python train.py --num_hidden_layers=9 --norm_place="pre" --bias="all" --tie_word_embeddings=true --parallel_block=false --init_std_qkv=0.0428 --init_std_down=0.00505 --lr_head=0.00844 --max_grad_norm=1.0 --warmup_steps=200 --schedule="cos" --train_tokens=251800000 --max_steps=3843
Each number is 128 + 32 x the weight over its row's rms, rounded and kept within 0 to 255. Layers, rows and columns count from 0. The size above them is the row's rms in percent of the matrix's.

# layer 6 MLP down (transposed), 768x192, rms 0.16, rows 36-104, columns 0-47
size [ 98 103 103  95 101  80 101 102 111 108 101  86  98 111 107 102 100 103  93 112  93 109  88 117  95  99  95  95 100 101 106 109 106 108  91 106  96  98 110 101 103  98  85  99  97  96 103  88  94  88 110  98  90 107  96 109 105  99  87  98 104  86 103  96  87  97  92  98  93]
[[118 189 119 118  99 172 109  87 196  96  77 176 153 164 136 124 104 160 143  87  55 195 175 152 127 117 132  96 140 111 180  67 121  76 198 118  87 112 177 115 144 135 134 230 163 131 101 119]
 [ 66  88 120  72 132 120  95 133 104 105 190 138 121 138 122  89 135 141  81 139 184 118 155 168  88 132 158 102 162 112 120 135 136  60  79 161  61 151 179 103 203 156 200  71 106 145 107 152]
 [117 133 127  82 165 124 151 193 144 162 137 102 168 110 151 159 102 144 136 146  84 160 110 154 187 135 116 188 161 154 118  38 136 129 164 127 169  88 167 164 129  66 178  80  75 113 142 196]
 [104 163 165 186 136 104 159 121 142 120 133 121  74 128  51 123 148 114 118 136 153 109 137 127 153 108 135 139 195 149 139 103 106  60 168 108  89  60 102 154 106 128  41 138 111 155 136 165]
 [ 80 142 176  94 111  80 171 136 154 117 129  99  62 164 119  81 128  83 101 146 209 168 166 145 161 104 121 139 136 142 135 125 124 109 125 123 150 111 155 150 114 101 165 115 127 139 129 115]
 [148  95 139 103 125 149 145 165 153  83  59 135  57  90  95 147 119 140 189 102 146  94 138 109  98 149  96 153 124 110 102 180 113 169 162 113 175 116  95  85 109 149 185 127 143 167 147  84]
 [ 90 207 129  70  89 156  86 149 129  80  89 110  92  89  45 112  94 123  99 137 110 145 119 106 122 159 117  56  65 186 113 108 138  90 166 140  50 101  92  83 145  95 111 108 110 133 120 120]
 [113  92 155 197 110 152 103 165  37  93  51 120 110 128 100 106 118 199  98 145 108 140 187 127  98  92 119 121 159 174 101  84 141 183 115  73 131 174 166 160 102 131 171 161 102 111 157 120]
 [140 117 162  56 107 121  99 138 126  80 109 135 139 196 100 111 175 101 134  67 133 171 173 174 158 110 154 104 173 142 122  87 110 169 138 182 161 169 153 170 160 115 129 156 112 138 106 129]
 [166 104 147  51 134 120 160  98 137  94  82 221 157 168 115 154 124 141  71  56 143 128 177 121 149 184 142 100 155 105 135 116 153 152 117 105 116 128 109  70 114 102  98 171 100 159 139 103]
 [110 133 161 149 171 125 185 141 106 112 129 127 164 123  96 150  98 101 157 152 180 142 113  87  92 151 169 147 165  76 120  98  98  81  87 109  85 134  95 135  59 158 204  69  97 183 134 148]
 [105 150 115 112 157 145 122 142 156 180  95 157 138 142 191 102 157 182 133 155 145 152 183 118 154 174 137 107 109 147  68  94 131 108  89 105 117 135 138 168 144 155 161  66 136 141 126 163]
 [101 134 162 176 135 108 164 145  66 113  71 187 117 102 130 123 115 132 114 149 130 175 120  52 132 159 100 144 113 134  74  97 160 102  81 134 127  77 144 138  72 104  56 177 120 139 133  89]
 [138  83 111 112  87 142  80  96 115 163 117 147  66 134 142 115 131 184 128 149 168 144 135 124 116  74 123  90  82  99 196  99 168 148 117 176 118 134 108 143 140 192 138  82 161 124 147 152]
 [110 158 186 113 121 101 124 108  55 122 135 141 137 121 148  94 162  41 142 144  87 132 130 186 157 137 163  79  55 161 147 111 130  96 131 164 100 115 126 158  99  86  98  90 124  84 164 123]
 [139 128 171 135 137 142 151 145 132  89  69  82  90 167 109 158 181  86 171 120 169 143 105 111 131 117  94 100 100 174 137 146 117 156 145 157 109 146 118  86 167 104  91 153 137 187  50  96]
 [ 59  90 133 141  98 161  44 121 106 131 101  91 133 158 127 104 134 155 101 169 130 150 157 133 139 191 115  98 169 152 129 133 115 180 136 116  65 136 129  83 122 153 173 136 139 118  82 103]
 [ 99 112  98 124 148 107 189 143 183 135 163 125 189 126 157 108 147  79 116 182 115 132  89 119 147 133 219 115 117  63 102  86 135  86  94 112 123  95 134 163 147  84 101 137 116 157  90 105]
 [ 98 132 132 111 131  91 135 143 143 151 154 122 100 169 101 150 174 117  95 152 136 179 129 134 159 189  97 108  96 107 152 126  93 130 135 125 171 125 111  79  96 129 155 101 176 140 127 106]
 [108 152 110 201 113  93 155 141 121 117 136 230  59  89 185 122 126 128 151 146 137 159 137  87  86 115 158 164 147 145 103 174 118  87 149 152 106 124 166 108 155 124 103 110 196 107 108  92]
 [123 138 117  88 169 134 174 115 150  89 175 101  89 126 123  95 187 195 137 154 108  82  91 108  42 168 105  71 133 102 105 107 102 208 154 152 138 163  97 190 139 153 138 170 131 149 108 177]
 [113 144 111 116 156  82 153 104 115 124 169 100 113 156 138 167 140 106 177 110 149 122 143 150 146 113 146 119 206 102  86  99 138 110 124  98  98  78  91  82 118 107  64 169 196 136 126 201]
 [ 53  95 118 141 195 159 139 104 113 209 161 128 128 180 100 149 163  96 137 138 134 114  80 103 130 162 167 114 150 134 162 123 126 105 145 130  88  95 128 138 152 180 123 165 171  86 117 112]
 [101 148 146 168 131 128 159 126 125 108 110 119  97 189 159 115 155  95 125 140  96 141 161 148 136 124 101 132 130 143 153 134 106  99 140 105  63 116 124  80 157 130  80 141 114 122 128 150]
 [133 109 101 132  54 146 179 112 107  97 158 173 155 157 151 134 167  71  88 130 146 159 170  98 140 188 147 160 194 184 100 112 139 173 129 144 112  84 157 125 151  72 106  98 133 133  79 166]
 [111 137 136  93 122 131 113 103 136  53 178 102 118 128 116  90 105 165 204 103 205 119 108 140 123 147 108 133 141 129 121 118 151 130 158 118 132 124 145 140 186  57 144 171  95 142 161 169]
 [143 105 121 160 152 116 167  85 135 157 139 180 129 151  79 146 147 115 179 140 116 165 134 141 169 137 106 183 164 148  70 192  95 100 128 137 103 130 134  82 144 124 142 160 141 102 189 169]
 [ 85 172  86 115 138  46 103 130 161  87 100  85 212 128 128 166  56  95 159  62 147 135 127 176 139 170 107 111  94 104 153  85 121  71 167 173 111 133 106 107  64  89  98 107  95 108 202  71]
 [140 122  68 160 102 105 132 153  85 163 140 128  92 183 151 193 183 112 118 101  46  87 117 170 128 134 174 173 131 131 136 159  78 107 109  91 127 106 113 145  91 156 193 122 137 218 139 171]
 [163 147 105 137  92 154 141 116 159  91 138  94 135 171 146 102 117 154 132 198 154  79 136 112 133 162  62 139 114 193 142 142 124 122  68  91 123 132 136 141  68 109 111 150 133 150 181 119]
 [142 151  72 140 124  86 119 144 116 130 135  95 162 147 188 134 139 140 108  77 118 110 179 134 116 141 191 102  98 155 101 139 137 135 186 140 157 121  95 155 100 135 176 129 138 127  92 137]
 [138 124 149 122 135 109 169 125 154 128 144 143 132 101 115 187 118 136 108 110 181 164 132 118 125  94 103 127  92  93 119 128 134 134 165  65 119  94 107 150 150 174 132 144  28 185 162  79]
 [162 156 168 105 114  65  91 133 187  96  67 101  89  94 111 128 154 109 132 132 161 138  94 117  92 134  85 166 130 185  43 213 179 108 133 179 122 128  99  95 200  87 104 162 116  67  94 106]
 [127  91 194 137 104 176 156  93 102  89 140  82 100 149 140 127 169 123 190 155  92 119 138 133  99 132 100 158 117  96 205 140 107 116 148 146  99  53 104  94 134  71  48 158  80 142  76 170]
 [100 159 180 101  68 104 126 129 185 143 114 111 112 130 149 156 114 140  88 189 115 151 184 131  80 108 150 192 134 136 146 140  91  70 148  82 104 138 159 115 122 118 115  87 109 149 109 149]
 [101 162 186 101 154 112  94 143 150  75 103 142 126 124 110 109 114 112  90 109  86 113 125 169  98 113 105 140 179 140 143 105 140  74  64 158  89 141 187 134  45 118 109 165 123 155 106 135]
 [150 138 132  89 140 109  96 100  72 156 134 137  88 140 205  88 111 130 143 155 163 162 142 151 162 153  89  89  94  95  94 135 143 181 145  93 169 124  81 132 125 107  96 145  96 149 142  73]
 [140 118 115 124 143 120 185  95  72 168 116 153 130  97 125 151  94 107 163 133 166 124 119 169 120 187 126 158 172 115 172 120 135 149 179  85 181  72 123 119  88  95 171 134  93  80 143 135]
 [112 114  42 134 161 113  96 120  98 162 119 126 156 156  90 112 117 132  79 166 148  67 157 202 160 183 143 159 179 154 127 115 141 112 186 162 156 138  96 156  78 105 171 146 143 154 173  76]
 [152 177  99  91 106 147 107  98 135 134 143 126 147 141 121 127 116  77 141 134 166 182 164 118 158 111 130 128 119 117 156 119 153  60 145  95 123 164  38 120 171 148 100 141 148  82 109 149]
 [193  81 150 139 125 121  79 131  97 131 170 129  99  75 173 131 135 119 154 157 155 120 140 170 135 113 112 132 113 204 154 157 157 120 150 148 128 156 126  88  99 151  72  73 124  98  97 150]
 [126 172 123 109 213 141 165 149 168  88  82 161 110 157  96 127 115 109 148 147 115  32 148 159 130 105 126 106 158 147 146  82 110  95 154  82 101 182 154 112 110 138 146 152  52 142 116  94]
 [119 126 153  89 115 108 132 159 175 125 156 101 148 104 130  91 106 152 137 184 157  78  82 124 147 149 121  98 101 103 106 140 107 116  75 142 152 111 167 100  98 135 137 120  45 101  98 145]
 [121 150 206 198 129 125 156 120 106 164  90 136 109 132 179  78 122  83 134 178 135 101 114 129 121 122 167 217 156  93 105  55 120  88  88 162 135 117 107 110  91 163 115 139 173 160 134 124]
 [162 126 170 190 105  89  75  75 161 148  99 130  83 164  74  47 141 163 139 158 115 126  79 153 172  98 106 198 140 130 142  96 186 215 119 108 119 128 107 161  96 103  96 127 108 135  99 119]
 [110 120 112  88 112  86  99 145 179 140 138 134 163 145 160  96 112  98 151  40 193 110 144 175 159 180  97 152 143 120 113 118 116 134 145  96 118 103 113 114 133 160  95 106 100 130  86  86]
 [ 96 128  84 135 158  88 135 109  98 111 137 125 120 120 161  98 158 111 144 185 127 125 108 138 158 101 120 166 101 123 132  97 127 171 137 104  93  88 106 177 136 139 174 109 136  99 130 179]
 [ 85  64 125 115 136 182 102 111 155 154 134 126 143 116 121 135 118 188  96  74 121 122 116 114 108 186 104 136 153 141 177  86 131 142 107  32 123 200  73 111 116 111 139 126 114 116 121 118]
 [183 124 141 152 163 136 180 136 113 155  84 160 161 164 152 113 147  76 109 149 109 125 188 114 102 123 138 158 118 127 153 108 123 185 167 119 131 127 125 200  82 136  83  95 157 154 164 130]
 [ 84  61  88 190 148 179 134 136 120 158 145 133 134 138 144  67  61 104 149 146 140 140 199 172 126 104 125 148  95 128 144 128 144 124  67 128 155 162 188 150  92 147 154 111  88 177 138 102]
 [105 147 150 120 166 173 127 148 183 134 141  91 219 109 117 106 170 115 111 134 151  90 149 171 156 103 158 132 143  72 171 172  91 146 130  79  82 136 185 108 100 107 114  94 129 155 109  82]
 [107 165 115 150 154 155 198  61 130  91 126 106 145 118  69 114 135 165  86 160 110 112  79  89 138 112 171 128 150 150  76 130 117 108 115 107 145  97  94  79 123 180 156 136 140 181 124 187]
 [111 143 105 166 110  73 148 178 188  68 139 141 139 146 120 172  46 117 138 147 108 199 172 153 105 166 121 167 121 138 100 113  76 164 179 165 115 186 102 112  88 109 113 157 163 117 104 144]
 [138 164 193 136 143 189 107 127  93 106 151 144 140 136 118 121 145  52 139  84 166  78 138 100 126 114  82 122 122 129 149 107 156  88  59 113 129  76 157 104  75  53  80 137 169 121 119 173]
 [108  68 135 190 132  87 119  52 157 169 144  69 176  72 159 111 158 133 125 106  89 151 138 126 143  77  86 199  82 163 116 163 107 122 161  90 135 123 155 106 155 100 129 205 114 157 114 100]
 [115  97  72 136 113 125 122 135 197 145 144 172 135 100 205 191 152 136 169 123  95  74 165 166 172 186 140 135  99 123  91 131 114 127  93  98 140 139 147 139  76 100 131 128 117 117  97 166]
 [147 103 115 134 126 150  78 150 134 181 129  39  69 132 106  85 114 129 109  96 110 125 133 161 131 154 107 138 137 119  69 100 174 177  74 150 125 103 131 162 118 161 192 142  98 144  85 104]
 [163 120 123 142 146 115 107 133 125 133 103 149 114 136  95 200 165 151 110 137 105 149 144 137 116 152 123 171 129 144 100 101 120  92 184 100  89 179 159 129 149 105 183  33  82 117  87 140]
 [118  57 154  96 110  54 149 119  97  98 123 150 133 108 157 172 133 109 146 113 130  65 125 175 148  79 126  99 137  77 137 149  82 126 177 123 123 112  60 127 143 132 112 163 123 138 138 127]
 [136 147  38 156  92 101 104 104 141  87 132 170 164 169 139 132 182 133 183 161 162  84  95 118 188 105  96 127 141 136 168 103 171 134 117 104 115 144 128 116 140 132 107 120 138 115  95 136]
 [109 140  95 122 106  85 100 113 124 129 130 152 149 134 123  82 119 114  54 169 134 162  65 142 144 121 112 164  89 121 113 164 152 136 155 108 111 144 135  63 137  95 143 127 106 159 147  71]
 [172  93  91 134 112 165 140  60 167  73 164 142 134 156 131 155 107 104 116 136 108 116 160 144 117 125 126 175 158 161 108 178  96 123 133 165 101 113 140 111 148 102 121 118 212 142 103 121]
 [ 63  92 172 118 189 133  89 145 174 147 122 106 132 164 148 172 132 158  88 145 158 129 115 177 148  76 139  84 159 120 112 105  88 154 118 162 199 106 144  87 117  74 149 161 129  72 118  87]
 [153 120  89 145 103 175 122 129 161  92 121 109 102 157 182 139 175 173 128 157 124 120 114  75 144 123  97 156 157 104 112  50 167 161 132 102 113 107 118 105 101  56 107 118 152 196 188 129]
 [ 73 100 139 112 133 143  96 156 112 114 117 200 138 137 149  92 158 146 136  95 143  85 160 115 137 104 112  89 128 133  75  83  90 122 105 169 113 162 133 132 177 140  89 191 101 136 145  95]
 [144  99  99 101 111 158 135 147  87 144 128 115 119 132 113 166 134 142 124 159 123 110 147 127 109  85 135 130 120 146 102 141 125 194 121 169  91 177 139 129 166 125  71 171 165 117 101 210]
 [122 147 131 144 148 161 123 118 125 125  76 134 145  51  78 151 155 172 120 130  97  95 159 117 134 133 117 159  96 139 159  60 171 124 128 114 160  72  68 186 133 125 123 172 107 124 135 152]
 [183  73 154 209 169 110 121  91 129 138 194 111  62 115  96 115 143 131 146 129 129 171  77 127 107 177 119 111 141 156 143  96 117 134 132 144 118  95 108 135  85 132 153 117  98 126  92 198]
 [131 158 144 115 178 115 188  86 148  94 130 125 112  89 175 125 126 131 121 146 144 103 113 154 123 173 124 129 116 178 102  60 115 115 194 140 139 127 130 188 136 119 180 157 122 118 138 119]]
# layer 6 MLP up, 768x192, rms 0.159, rows 37-105, columns 0-47
size [100 110  98 112 107 104 106 101 101  96 101 104 104  99 105 103 104  96 104  97 109  98 106 110 102  92  89 100  98 108 106 105 111 102  99 102  97 100 101 106 100  84  89  91  98  99  94 104  96 101 110  99  93  89  99 100  95  88  93 110  92  97 100  97  97  99  99  98 104]
[[123 126 155 140  83  87 113 151 134 163 114 152 131 176  81 126  68 178 157 119 127 188 173 149 159 129 105  78 151 147 132 148 122 106 111 105  99 172 152  99 137 132 180  59 129 109  93 129]
 [114 129  63 136 113 127 126 140 119 141 176  85 100 146  94 147  59 104  58 136 123 148 113 131 102  82 163 133 157 182 136 113 142 107 203 120 115 128 104 125  87 212  97 111  95 158  98 136]
 [109  96  99 126  87 154 123 108 169 156 149 139 111 143 130 144  85 126 156 124 203 139 136  77  93 139 196 115 192 137 103 126  47 158 134 108 169 169 104 107 126  38 125 145  65 157 126 129]
 [193  91  96 133 131  78 167 110  90 134 180  88 153 133 151 115 108 151  81 164 172 195 160  84 121 142 131 160 135 191 143 150 171 111 136  93 105  66 124 127 105  90 174 192 116 116 174 133]
 [108 143 118 194 114 129  34  93 128 137  70  85 145  96  91 189 130 142  67  86  93 150 128 164 108  99 133  89 171 156 170 142 171 110 112 169 123 162 138 136 176 112 105 165 107  93 149 102]
 [155  98 117 132  99 148  97 142 139 120 108 160 141 150  86 184 169  71  89 116 170 126 109  85 118 117 114 108 143 185  68 113 110 188 100 158 103 130 182 165 109  70 119 131  89  97  94  73]
 [133  96 132  88 102 141  85 153 124 181  95 113  97 143 111  93 153 159 115 158 176 156  80 131 120 116 150 150 145 132 154 161 169 117  94 118 134 120 201  81 135 113 126 117 152  86 121 113]
 [131 106  59 107 120 132 189 103 126 112 119 102 193 152  72 142 102 105 183 178 102  64  94 151  98 136 130 101 143  98 127 155 158  95 110 155 137 105 106  99 156 115 167 106 103 173 124  93]
 [104 213  94 129  44  96 129 113 161 126 145  90 134 160 140 128 149 196 105 126 128  98 169 146 185 115 119 140 142 129 147 172  46  81 160 152 129 137  93 149 133 139 163 112 179 115 133 124]
 [159 142 148 130  93 173 165  95 134  92 135  77 130  85 135 135 155  85 127 142 147 167 151 142 145 106 154  52 154  76 134 127 118 112 102  96 124 108 205 125 169 208 135  84 148 121 125 150]
 [127 107  72 122  82 130 121 172 119 150 112 123 173 110  68 205 148 111 186  92 108 134 144  66 129 163 149  65  94 156  86 161 143 137 116 123  71 129 105 134 106  29 124 100 106 124  91 101]
 [115 161 145 178 100 166 146 107  45 135 117 155 102 158 152 116 146  94 103 121 119 104 109 100 130 126 179 125 173 169 111 115  76  86  91  53 112  47 181 160 125 177 111 129 151  87 180 149]
 [143 165 132 118  61  90 160 151 130 148 112 112 139 189 122 112 180 140 161 156 178 134 230 118 124 138 163  84 166 110 150  95 142 145 173 160 134 157 107 154 114  76  75 114 208 148 161  75]
 [149 116 165 144 115 184 138 115 144 161 138 143 160 115 123  71 134 126 154 136 158  78 110 133 104 143 105 135 126 127 164  53 102 204  50 156 179 168 159 118 125 146 144 132 128 102 118 113]
 [151 124 107 143 176  87 121 101 101  74 121 101 124 106 104 129 115  91 144 124 169 192 148 171 111  65 172 122 162 114 112 118 111 135 120 108  63 132 100 105 121 122 134  60 139 171 109 124]
 [158 137 131 156 104  92 128 118 163 137 182 198  82 140 134 135 144 189  82 128  98 103 111  96 192 123 117 124 126 116 143 152  58 150 176 158 115 141 161 117 139 128 113 144  68 161 118 133]
 [173 158 172 110 133  95 124 173 131 136 129 136 162 140 101 150  85 168 134 103  75 161 144 168 102 130 127 126 123  73  71 165 113 113 169 140 185  43 146  52 190 125 142 133 104 115 135 141]
 [154 121 146  72 124 109 143 132 169 124 137 212 127 144 181  98 112 134 144 145 145 150  52 169 185 148 115 156 172 110 139 118 170 184 117 100 122  73 202 203 165 111 139 198 137 118 156  81]
 [ 98  61 173 106 137 131 182 112 156 127  75  98 195  84 120 149  91 125 131  46 183 132  99 115 172 170  97 115 128 172 174 106 102 129 148  53 194 128 156 180 130 134 168 108 125 127 133  92]
 [114 151 103 127  95 106 136 131 133 170 136 177 110 115 120 120 140  76 120 134  92 172 124 123  45  61 170 147  97 100 136  60 158  96 100 136 138 118 114  79 137 106 102  87 201  29  88 126]
 [138 186 163 158 138 144  95 143  68 137 176  80 130 156 191  82  95 114 174  85 197 129  76 124 146 101 163  96 130 114  81  96 145 164 116 109 150 141 104  92 184 100 155 122 115 104 117 105]
 [133 161  99 123  87 128  96 157 140 145 158 134 151 142  80 153 103 190 110 142 131 155 146 112 140 139  98 122 125 135 135 133 135 138  73 147 149 133 108  95 188  98 133 113 123 156 119  85]
 [163  88 142  69 145  95 196 121 137  80 144 107  94 153 108 181  80 177 116 118  86 110  80 160 149 140 142  67 146 142 157  73 158 125 158 173 100 234 146 101 110 177 140 115 185 198  99 134]
 [124 161 144 143 135 128 122 193 117  86 105 123 140 120 124 154 135 120  73  69 160 167 104 163 178 161 195 105 162 164  74 155 133 151 114 161 132 135 144 141 144  70 158 125  81 119  96 165]
 [114  79 145 121 140  95 145 108 115 120 189 111 116  94 122 172 162 129  85 156  67 137 163 174 132 153 175 158 110 179 136  65 128  87 100 173  87 204 179 116 109 158 136 142 151 167 165 158]
 [167  64 134 132  86 133 135 121 115 124 112  98 110 142 152 167 185 107 104 164 128 150 127 166 141 172  81  96 145  68 180  85 139 164 140 101 131 157 106 142  93 128 162  94 137  95 160  92]
 [ 97 117 160  74 157 123 151 114 127 157 101  98 105 113 145 162 195 115 170 120 182 110  82 125 133 120 129 139 135 145 148 171 154 106 105  76  52 128 119 122  88 177 120 141 126 108 120 107]
 [124 128 170  80 120 141 139 108 185 133 138 130 123 126 147 175  79 143 165 104 180  40 142 159  68 151 158  88 172 154 119 135 149 138 102 123 154 123 191 125 109 130 163 163 142 140 144 151]
 [151 167  83 136 121 150 107  32 173 129 149 155 130  92 145  66 112  84 142  57 136 107 100 133 168 127 144  86 140 128 150 120  80 128 131 171 151 139 131 131 130  87 122  97 151 155 150 144]
 [ 81 150  98  85 133 151 131 126 157 154 196  67 144 134 135 137 163 100 197 163 129 142  89 126 173 180 140 125  93  64  99 168 130 154 117 147 162  85 122 164 131 140  82 114  72 104 165 181]
 [107 142  64 131 138 176 109 155 121  87 203 157 107 115 147  54 126 104 109  63 179  92 103  94 109 141 133 117 163 144 127 101 140 124 114 122 133 109 125 111 117  97 127 129 173  64  83  70]
 [136 161 167 126 111 121 136 110 156 194 131 139 116 128 149 123  86 155 114  97 120 137 112 158 156  97 158 106 140 129 159 123 128 142 218 122 123 137 127 103  96 153 180  34  56  79 129 113]
 [119  84 133 122  94 164 142  34 137 118 146 117 165 117 131 101 154  83  90 164 132 143 126 172  76 123 148 146 138 147 144 103  57  50 102 136 151  64 117  81 159 113  75 153 139 158 109 100]
 [ 91 133 112 112 106 116  76 148 156 115 136 141  99  97 108  77 191 189 102 125 144 103 130 130 127  70 170 172 160 140 125 152 121  96 153 123  69  74 125 166 106  51 167 132 139 114 101 115]
 [123 139  78 127 129 124 167 113  82 133 118  72 159 132 124  97 149 129 145 130  83 139  89 113 105 148  63 147 148  99 160  41 120 130 177 115 133  82 132 154 148 137 130  87 136 181 104 157]
 [ 98 118 172  58 131  94 146 155 165 129  58 121 149  97  80  71 110 125 154 131 132  83 145 161 102  99 105 103 182 106 163  87 116 116 129 118 111 152 125  97 151 108 150  81 106  73 133  59]
 [ 63 108 139 107  75 167 116 135 144 157 138 113 167  95 106 111  93 111 137 103 124 164 126 156  97  92 166 114 161 144  91  90  99 143 144 106 124 140 213 104 147  97 129 194 146 157 171 143]
 [143 117 149 126  94  79  82  88  78 114  85 112 164 132 126  73 114 111 140 112 127 120 147  64 109  84 121 102 123 122 120 135 201  91 123 125 169 120 137 110  84  87 179 103  99  50 115 119]
 [127 195 129 154 122 104 106 135 159  95  52  98 145 146 117 144 128 208  73 109 165 136 165 180 126  68 111 157 161 128 111 154 130 123 111 131  65  96  87 149  98 143 177  90 159  71 172 157]
 [163 128 122 157 139 130  63 183 106 142  88 126  93 104 127 144  65 147 121 103 101 102 173 134 113 177  68  74 134 118 149 102 133 162 133 203 172 119 101 102 170 160 114  96 115  91 119 179]
 [172 120  83 153 120 124 218 108 172 148 159 127  88 163 131 123  62 133 138 122 156 114 103 165 127 172 103 133 105 176 112 118 145 117 109 137 173 113  93 121 103 210 195  94 164 147 111 155]
 [184 123 112 168 214 105 138 111 137  93 109 100 151 150 149 231  68 146 146 125  80  97  78 158 129 103 107 146 165 165 167  97  97 178 132 197 124  74 107 165 144 181 163 174 116 110  80 149]
 [125 119 135 151 186 137  75  49  90  78 146  87 108  86 105 137 127 167 125 107 124 203 123  95 104 133 143 127 156 115 161 142 122 161 122  82 105 167 112 153 144  56  91 118 128 139 107 125]
 [168 128 110  71 120 153 128  85 114  94 101  71 108 131  88 155 111 129 139  84  69 122 143  91 143  80  99 102 162 140 155 135 128 131 135 151 122  99 167 177 129  55 113 126 145 107 101  94]
 [138  99 169 183 100 135 129 143 138 122 187 192 174 166 113  96 119 107 101 174 166 111 118 122  96 108 180 171 148 113  76 125 106  96 134 201 113 146 128 192 152 137 133 120 135 167 159 119]
 [129 114 135  79  88 180 159 116 134  73 101 202 176 109  89 139 109 134 102 148 149 158 131 140 116 152 147  81 164  97 216 150 119 108 127  92 155  84 118  88 129 151 119 156 132 177 103 141]
 [134 101 128 166 142  91 163 141 142  82 123 151 123 162 135 142 152 136 174 169 142 115 125 127 150 123  79 130 107 180  94 116  90 110 184 104 100  76 126 116 171 122 192 121 157 143  90  89]
 [144 122 149 156 118  92 128 123 132 176 120 114  36  97 166 121  81  72 110 128 173  99   5 162 106 141 143 155 130 102 123  88 151 137  56 150 136  85 124 133 125 153 180  89 166 134 182 136]
 [ 92 136 100 114 150 158 194 156 163 110 123  90 107  41  84  96  90 169  41 143 132 146 177 163 134 114 113  65 130 100 120  40 158 131 144 163 175 120 109  85 120 171 108 131 181 131 144 159]
 [116 114  70 152 102 142 122 118  89 124 118 126  72 167 150 127 190 123 132 149  43 130 133 139 132  91 154 139  86 107  76  96 112 161 197  97 129 140 148 140 145 130 139 123 151 183 119 134]
 [140 120  88 146  82 134  57 148 117 110  60 111 158  92 133 174 164 146  84 170 166 185 113 159 176  86 144 147  91  52 148  94 106 119 138 131 134 139 112 133 184  98  86 113 140 110 165  57]
 [140 119  86 169  89 150 133 185 103 153 133 160 154 148 126  87  81 143 141 164 128 117 113  54 114 119 183 148 148 178 137 106 155 117  95  97  87 111 145 104 128  80 145 149 136 121 160 138]
 [117 135  91  93  99 107 191  98 150 113 101 143  92  75 121 188 115 105 126  98 170 196 133 136 140  90 130 140 119 159 107  93 102 183 107 125 196 102 136 170 110 135 126  86 178  58  97 139]
 [144  94 131 130 155 118  99  98 199  74 162 179 111 162 129 144  92  76 168 160 144 145 135 135 136 132 129 134 132 131 131  82 139 111  83 141 145  73 125 177  81 118 144 138 164 110 138 165]
 [127 150 103 173 168 143 152  81 121  56 151  82 127 108  75 111 170 131 161 168 162 183 130 103 112 123 109 101 161  89 145 153 122 107 158 138 159 154 110 126 175 161 101  99  96 149 164 120]
 [ 78 150 110 144 111 112  90 146  78 140 161 137 162 173 155 146 136 121 154  97  78 105 143 155 146 126 110  95 176 134 122 118  96 144 176 153  68 182 124 205 121 112  61 138  83  99 191 117]
 [148 184 135 146 157 137 106  90 139 116  96 147 177 203 114 124  89 124 173 146 162  97 108 170 166 129 109 128 194 100 103 118 115 161 164 155 113 144 116 102 133 124  90 157 185 119 135 155]
 [142 186 110 166  45 144 160 130 116 102 125  99  58 109  85 163  98 192 104 129 170 186 172  82  76 173 141 129  99 127 151 151 102 156 156 133  90 162 153 104 116  98 132 165 158 117 126  76]
 [106 113 134  69 146 112  96 168 164 128 131 134 170 135 104 153  86 106 132  45 110 126 111 126 216 133 192  74 143 152 178 128 103 165 106  80 147  95 148 156 130 141 130 117 127 118 185  36]
 [160  64 120 137 121  97 173 124 129 127  95 157 128  89 103 102 149 143 104 147 148 173 102 109 105  69 161 132 127 112 119 105 106 154 147  42 186 108 175 160 144 123 104 135 186 118 133  61]
 [141 123 145 182 114  77 123 140 164 144 116 147 172 101  90 126 104 168 136 140 131 117 108 185 144 107 123 122  55 103  19 153  65 137 157 183 183  99 141 102 144 102 119  86 171 111 154 143]
 [154 128 144 143 170 143 128 153 123  86 103 158  94  97  66 106 154 174 113 111 163 177  91  72 131 165 154  96 162  76 160  88 136 168 117 152 126 121 119 107 141 129 156 150 106 141 145 151]
 [120 124 120 147 134 112 133 143  81 141 195 140 195  92 102 187 163 143 147 130 122 152 134 207 166 133 180 136 125 116 108 140 154 142 126 177 165  99 128  85 161 181 135 104 159  54 115 104]
 [ 96  94 128 131  98 132 178 166 180 143 185 125 105 108 130 116 163  87 105 132 125 144 130  46  49  81 161 155 146 157 141 127 169 120 159 111 131 133 108 121 112 110  73 144 133  80 125 127]
 [174 125 134 119 127 153  89 128  85  92 136  86 175 128 130 150 126 168 147  96 124 152 134 139 108 127 128 106 135 206 187 167  88 134 112 138 113 161 170 100 143  41 193  96 114 214 156  86]
 [102 164 101 145 132 139 119 154 178 139 190 144 164 106 146 166  93 155 106 112 174 118 112 155 156 148 149 127 125  78  65 111 126 165 158 136 124 164 152 129 191 133 129  49 122 156 122  87]
 [160 125 111 111  71 142 164 166 126  73  87 152 128 106 166 134 158 139 119  96 181 104 128 110 201 118  65 145  72  74 151 106 195 156 128 143  71 106 137 171 155  91 136 101 175 170 123 123]
 [ 92 159 191 179  76 191 129 151 116 154  67 106 131 116  83 131 133 150 161 104 128 108 144 132 115  97 103 116  96 134 116  99  72 146  74 102 100 155 101 125 150  90 146  79 184  82 142 138]
 [132  93  87 159 140 121 107  33 160 104 142  86 150 130  91  71  93 119 175  78 155 153  94 169 109 200 110 107 137 107 147  83 164 145 117  43 163 128 140 165  94  82 228 142 167 140 155 159]]